Weights of a small GPT-style language model, trained from scratch on English Wikipedia.
Size: width 320, 5 heads of 64, MLP 1280 tanh GELU, 18.6M parameters.
Architecture: learned positions, biases, tied embeddings.
Training: a variant of Muon for these matrices, 592M tokens.
Each number is 128 + 32 x the weight over its row's rms, rounded and kept within 0 to 255. Layers, rows and columns count from 0. Numbers have three digits each. The size before them is the row's rms in percent of the matrix's.

# layer 4 MLP down, 320x1280, rms 0.0835, rows 258-298, columns 480-639
097:060122125154142144112096087124202100124086125096132112138139147069084155082159095114138088123137108122084145159124236171168105094125092150157129089134145100186134093102141190126150130114131098114113152117110143113173093142111107161132144151157187124171156177098136124071079153103113094147181151112137160072146163138114131117107108117172071137170123154153137166116112136090114089117132169095159096115119140150078132135137157171145112132107099144127107075121140113089118124141100077
103:183137150107129110109163167098129148123189134171104211098123173117140155184086117159164172146120109083154127124145088092106102159111105104148185090110110096129137157156102112121107139211180064127096120151105094132170128112111152119164137123150140143158172141150129159147112093135080135082169129179201127124071128111144073186133083138146170091133135155153113095136112177119147119124164079157114186109116149106152152087168124133080176102113155114124117127190143175163096167135125159
099:192068173137130134116144110156167108128127121111187174160163126118113180117124117109111087148171170136131156129120075160144113098118168129167112114079177110132087092109125117137172161058184182107067130122139149107113139108142142117092127136184114100152184141123089147112121108082124114130113124130144105145187183100105097166066106107131101121099172120123124156142105177115126153092131135064181125182145079147151176113096103145135113112098181110132062136035065147112158092106132162
105:146117109123099091153135086175126118150105119200075098157177140164132066104123131114132100103103094076062179057166146112104147105210092137113175097096102109088073056126151137118153091201081159105112150124096098103182122164121089114112147054160176132144174104195127143137133095170157103126117144200158078099137071165111157140148102153186137093133096122092112187098151075132131177139121159121079087126090030167143078086090170147168092182143165111109128096096077147134199159190094105
098:165105132168129152160075176141100134151100128143102126138112185141062084140166138112210140170107129132114098186137142184138131125114122148100159159096198132195102169121168192171145112120078113143175139101157149150151153163157101133142098201101144075148177033101148100082144159183107105117135089121154157182047129112112155106164131143127126139123186146111138222161168163160168148116142113121117104134144144096102107135143084139112095085111133139152149097151115181206130166041136105
099:118160089106116103125062159205136117082067181119101114083093167098132107158181127148128116138136136100154142169118145045117123105094130145160099114188154149102139131132141128167094120100150105107081129141122096095178174146121107112130147185108098146125113160085142202157126131068107117143123147150153090165146107166125135125127188091121179226128130098124152181099140127151133146126088129117143084082145123134122128159131114076116142154105180133139106171127134147130126072111162176
098:152125178111089075106150086188069136139111072116129107146161128170113114162127125120144067149086111161115135136154130074115077135129118120147174143109120158094100158107108065134126106085145102135090052122131097096087092139111118135105128168153175128132151168094135099167135115117185130089125148106118132143143145137085104122141143124131098136087113136142119069162122121140140144146143122140140083127121146177137107095132125138109076111121108132150181123147111123161090167127092085
099:106089153075117187122108138139162122109132059160171162175177157075161137040106172119109094106157121129225102101128145141113145132074100118131149105126110137104166136145110075104152118214160127152148128116111117168152155163100119114110113113127149121135076133099148209192155098116106177154133153128127072174164117103164145131120116139145188132155161113103150136129157109105183172135038110145131113113100102122136082193190112103182130098130124096173128101087125146129132116168093119
106:084167153110130162158196155168100159124153122138101112091123144121134154152115116111207118106128134128074192089170110121141136070088102121133142157150133148099116114149175103103127172092114127114099145121083154150155119131164130145124160075145099105151151168160075193200128164110175119096133129177108115130197099127166162136168107158149080162160181102120090132103031130136145113075178184107186116101111122116149152187167127118146155158110121124061161104117174085180150100145174144
095:134180127106098183116093168096080121118135159101146152150111112123119033080154129135123031198172149131075101145071112072094172128126165089105152118120135143123098179089112134109094115049156117152128148102114123145122132172125133119121163148116186104100094115164146124177157117175101205141191173194186159165150147125103111121179123096117124097140135201107096118158080168104162115111191183119184072151112138126106142104081141134124148081137069107095151159112115094102098157114141142
099:159077137070078085163134069171217155095132151183180159114111139121097118095160126127091166156150094087113145187180097127157138072192140121103202133082111127111119109077155096152070130117142159110152124159134176168132107128117158129121138149104147146091100162102101034108123128106124156107170116099135140151194125091134102075161137094131144166112097095138075144086145094085176203044090128176150138190127155138137174097125170112102152086106064131106136079149150141170184106166161192
107:120117110128122184124094116138115090058145160169125093130087142105182124138114118117036086178121047161126163108064143124161146105154190135086070100159123144153118099173099118098137091151157102118137156106159169162163124133102149169154067132108142130115163138134116236112195129137200086124135137123188118153093142142167071075095120144119158139140145098165105101077154138126124081137138178146130170160132196093164080094136159131115099068119139104159081102152145144127112152094139089
100:130163103144138063153150117129157156070129151120124144178046148069156116116152133151162170136130100114112129203112114105140143172246118098109141142162145147113159124116115111128124130157106111113168183123101105165140070134121086152162163129138201127139076111112146110150139104113161141121163161124154110134143096128122085188098133167124200130157066106086155133100092139125133154097118143075105186108132114138152140109164163145099086168115087127095116166169107156161139156126134120
099:105093152113129147121088100095173198139154089152149117115106186152184138101137164080112116026149139121150111135156167066127146177107125170160111068114061144136082119125172128139114152133139149159141147127155081137150117163109064142109105140138115228131140140113145101149118118152144178123145114152133079113134166142103167115181114074147118139108072142119131106119154163143104080129172142087099128161127105156125037143109169091132075129125105106101046122129102146174121137063126130
098:173092124191163161126097135146118136140137102157141074143130131128141106078135133136114152125165115072166163113109081158107113063105090112143107176129034142071151115120163140161151101067128095146105149092153138048093153156159084103097134103151171100174208123176112138132141145099103105089144139149143126115152098094130091105134148132105127111100106072159131122169200115157142106113139110088123079075117105216119084175139099128125067099153149102120111158107117150139067132132175208
100:126068136135099159095130112108082130071114103130118113130130076119178152155093153130174080093127149142099125094100083150106108110157145136182127108095139073169104157104154082108127086171155144100145141131078078145066133107122167155089105131115138141074164164214075075116160181154142149167121069129120096102081144083097126116095115149110131114092148090137089119097170078081152126085100150152105146126114109116093143181052157157127157109136084162076121124069141134146087154067122103
102:091125166114110151153134084093153165146204125135086194149171108151132156171162144091121103063115066077123174113115124191108107120166094171183139174125121162182109126113168107196194108213156086139108160164140112149140129161082127126132122124129132102185152145095183172084090117118178159147140122062080120101137172092142152154159098098092094156136145125144144121172102157138158149104156120143067158148184136162143137152088110138122127103166138115174111112105114173161133118138142199
096:162141160126134110110136117109161093087134078128168109162170118165167150129114110164143116159155136105142066117131123146159129118147135116092127127134095057071160099112078068135134136121146128126156141149109144124102095107094169069136099111119135137125037130134131147156154131116151127112113109139183140133046065156056103085162163112127137167122172140194114071063151140177153154118111152152159114233113096116099156128155149125101091110167128141102062050079140075136112123096127149
103:159081112118131152127067110136154161157115086098159175125076122112184138122157149113165103169128149166187128078106143184086133103103147117149095174140189129186165131128142177119138122000151138157104108090140139143128148135136176167160115150090078191141150087116166114091162107130177102123130081143192177112071141135120148150155065145152074110153161124090116186124123102120155105082076100144152150112184148023107145191169141141168111122088119134172102139165128149110075098073093119
103:094125131143116127089095108152112114098106113127112113192129150084130114083119130085155158128178120122113148160176151137120100133092210105106175130152148153075139133082092127114093142136197143133126123124194175130137080104111165173134094123100156121130177146141166054103152076096170128072117147145124132114116170136169130136029121135124144120122125165158123118090134103126105117153125092183105130105115111117154100087093129134076103192163154135147134095206082104140179138090083046
100:165099174163127091091130123095083156157079085101165094108155129106101066154124155081086128077182144149130090140131081151108103175139123114115104072113080122081084102077097173094129125109159154138185092123134109097149128109110112152146152166165139162086128140130113105156134122118104105119138140136123125100093092130124113144200060135183154093134125114089057077138116118141125054085130111130104147117111113092143026146166131169111139152086164089133208185093138091054086145112090090
108:106147095101203136131115144161164137110089137116125147088098117161112087139096130059144181109206099099136097105124130151146162159113076139139129085177157123122136109163094112104107171092104168139105098129165168159122165088148129158125106157176109080094113155110121206096120108094103127121074141158121146131148116147101168087104102151144101188080147119119131168105088134108055030118102115176123184119095080184170129135155103128074112149150071157087110093131099124088144146150111124
097:207109139077131079131118083144115133109154163121117091112134141158155163116111133176159199119141172130148114144118160160126125111064098097073125119133085146128149147096127174125121129128104145183147177105171147121173202099115148126142161031134129128153053109139149070143133113161162160109153145190084105166166190123166156154142090100140149149088117165098118155128117138156141092160171117141137124114095170191116056179129146167213132119154183113109160131129145153159115107098164119
103:107101084093111105171125108046145186138072126132104129190140156134149111088180146094087150182099179136080156128152133159155138154150111189093162110114131127202142172094111161056113122102148205138090143100076210090169122151102157156144152103055169096123107128150116127161123145055130124127150120107118148113116085150141175145096132073091133080079164167102167126102181095147164173104139135100200141135166161213121167117156104123147118127101124142168141155151157102255157067119123171
100:095199158162129160121218208143150153084137090134108182143153125129157189141185127134134147143153136148160137096125113187196126104165127158087129141148092124107149173153149127136190056139139146161138173124160146124174107111143094098166102132131058137170100091154102184118149138161061167118130134178158115181070204086113134105111124112102178121073148103098168161149058160162113158067149156107144158093077131208062099136159143106083141112164110138037138149127129156180117113136136179
098:109079137130121137102101063141084118155112149135086102106129136128127084173056175125084132109068139193124134121098094153095136105073112153161179167126104141162154153146183127180127084139030118134144139106113166122148102167120163146128116150105129105091100091129169145104118124100141196140130091128183117120111136093161106208149045137123156147128131127081126116104119087138154155120124201137085142152090111159119140120182152167107134099063142157114156151135104107095160187117140159
101:073207162124180135075179080194061193123128123127179100130057119118218070187121149139174091107120187131105119110162089179106146140116095123152162182144118175146124079145176154141123134144165166074133163100076148117101137161129137151116167133110179113121110124156160142122149173090155129150100128065097120096157130142145125111131175123141087184105161134156070135109155132109125108113118146100137133160131142159117104203200189132082173140148102130133096194121110115102144139166134118
101:188153148139159136122126160154112166134090112149173136087134164154087112166084145149155114092154192132151081178164122068153109121120137191107157133146142203121113083101158094114121093151152161105200115113150182100177091140124100172127138149141061187128115128133125197195113146096165150133127159163120131156132085107082108111165096165130078106133081121154169080102156146184110110067123114102069133164167164152087134169126122125127092137127166156155129120134128133116183159197150102
099:113070117166145133138160105110150128120064109046139162111123103110114154126208088157136124137176159160153072130160130164087086145084096122191056075132100121120127128149074136149134112113087138211118151196136098165138178121093137149122110068202119123119174120148116175103189042155145076143153130182146183158114162147120115095080135113169162138151116130122135065060159116120134156131127142127070136078166095184108161079152170107137178084146155098111157096136176099116151131192107137
099:101157136124133173104127158064098159126115117086148153168111069100079116168216122146096105125152143151156155136142134126158205148183139192131095147110106136122141134175167167160113076057075171189135174048128143164112153139105137130125131162115176144148160105140158192110085130142218124160196138189083176155111093148160135091116134105119127098106124130138160201169107127174132114064122121152146125112119099140061110123090133092096101131116169119140073205155058156129142113073144106
107:124128114100142126099115096140126139130148109089124129131162168110168138071165132144088119129079144157106108163116144121167113188087099151128122136104068116136133103117118114148161114182180158109111159087117149184109114123083106090128151118170122168144100115134137200159119154050083049134120149137075178135127168125121136171195136158140155173189130120145109130136157095058110145094122110178159098094137098123056103131130125124160103102172093122096087101137113078150158230166149114
095:105158142143173152107083108117129089168155164172156127089111089165166172108098130160122161134120171123110112156084157112107090085155144100080170116149144111110163121139130143109139156078118205154213147192133134066107173154100132082099182116114105169123141124129106135153193148138127066107149118172116141102153167151148099122122124168142100127143125134159094122144097117095110212128108116066158147155181123113078088172126083127083164100112172152104104128221135123083114145104176097
099:136112125106174074128176132126059141087126148141124151147105130161080110123188138084134140148135138127145113132130130065148107117106142136160116107157120116145198127169171179189136195217098127150142142104101092129073170151177110184086132100126144151132160179098105153101136090182096172138084128144133087084105121161118143085193129122095129157177088133195182136150111214159153132158149127114148082157178141126149118152116099197184169163123132116069153172123091029130116161108110143
101:088080166067112161129167146120136140074050187060074119103111156134088142068119114139085121097133175076119150130078136130086138115109081173168154150093125140085199127112135116202178154049152129188117131094085128114118097124109106134119116112102140111071111075089129184179144158159074128118137089101127079119158136121143122047113075080141153137159102186069184166129084133143150147144182093097141153122098071126170102124098060124154130126133130159162144142130118129151150159083109119
099:153154062148160169146148162119098113175134127090157107128138094120056128103130182170099122143105171105107101090129129104125136165083147160099215089139130112165117143155161081115096111082121122177148171149110123127137118110128118114133133123100205151106084145061147067127106156093168177134096138173106139126098086091050148184149165138107102114153090118129087172118051136136089116162133142101150122137165165109121155138128124125100167129184144152110179138196144103152142027130118129
100:117102084090131077169126103160179090131162154066113091184101130121132072135140120147101096149130143102146107134117163129134059145146124159102101055116152131135147140103163167148167085088133112110108112178133144125138150133158157112109131083141113122103192122084166142140149131135239127164132142121086115121049183128161116152138154103163140124103169113180140094091184147131094121155135140129107078100113128151149159117086097121084087186115155104140099126050125166147106155164162058
098:111107094106123134089165089216105098065128128077122132121124156175127167197109127150147112123085128139102139085132173112150100128124171162146107079157117112159104163099116170108147137134118074115176118182077193131176127177152142160215128118187139100103210120075127151112094189104079149135093113091084200106126112140148126098132103122159097176165161175054088070120108086083168138229168122089062113133088150160133103100169126126125089109129161158138159126129131121119137128171115107
103:145118105105111140131147127171156115164154099085126159108132127109159069139083136136082191137141169177119083148109115129136147099188091175144151127105136160158158140146079165074147118148076133070164133113102132084097106166109072158165171137110149121149100160095155119100153166074154105139121103114063094135135151118155088172118140139101146123080143124096129121136188121144165094133132149215137103155155119163133125117120133108112082134165064119124127127102157141186148116111111209
100:163067110053150109120163114109114123106124141151090117120172151109106175160130133128171126102122104079129139125138161136103139164106106077081090139152098091096172116128142123135114134072140145132099133043115108081123162144138132148150137123205127084101076112133158126163115056149092159087119138077129152136150095139100158141175067093111119027088108067122130065064124047133172097090100095125086110094143105118114137063098159153140145164089146088186139130137081069072119117127101084
101:166124144103168078121175103118153122175115139122121121155093099080184104101164143133131129160167218131127118126167152178131110131056071155135123131149122152170160143082149084130145164023158143082091156188150133129122174143090140161111125145144092147155099130086136140124138139139173088128162148139131138090150149110136113121101135188162091183121153159110172133148135122116140177128128091136136154147099196174107125134140154147117153140116161114099133114187190110155160187187146150
105:162161137118129088169158118138111072114139134082128121099123129171092186084120093085098122102113092187114103142091156101117086105137145093132138087103131148169150150137056128142170069080116176151186108174127159091156090078170125101125102144115084148169108137100135074127157160130125115222125167099129125077091141170108106136104159156103157119123146116125120091102141110141097134152083136114164127125117121073095096041119163118211114166069169135138120171169102149163134084099131115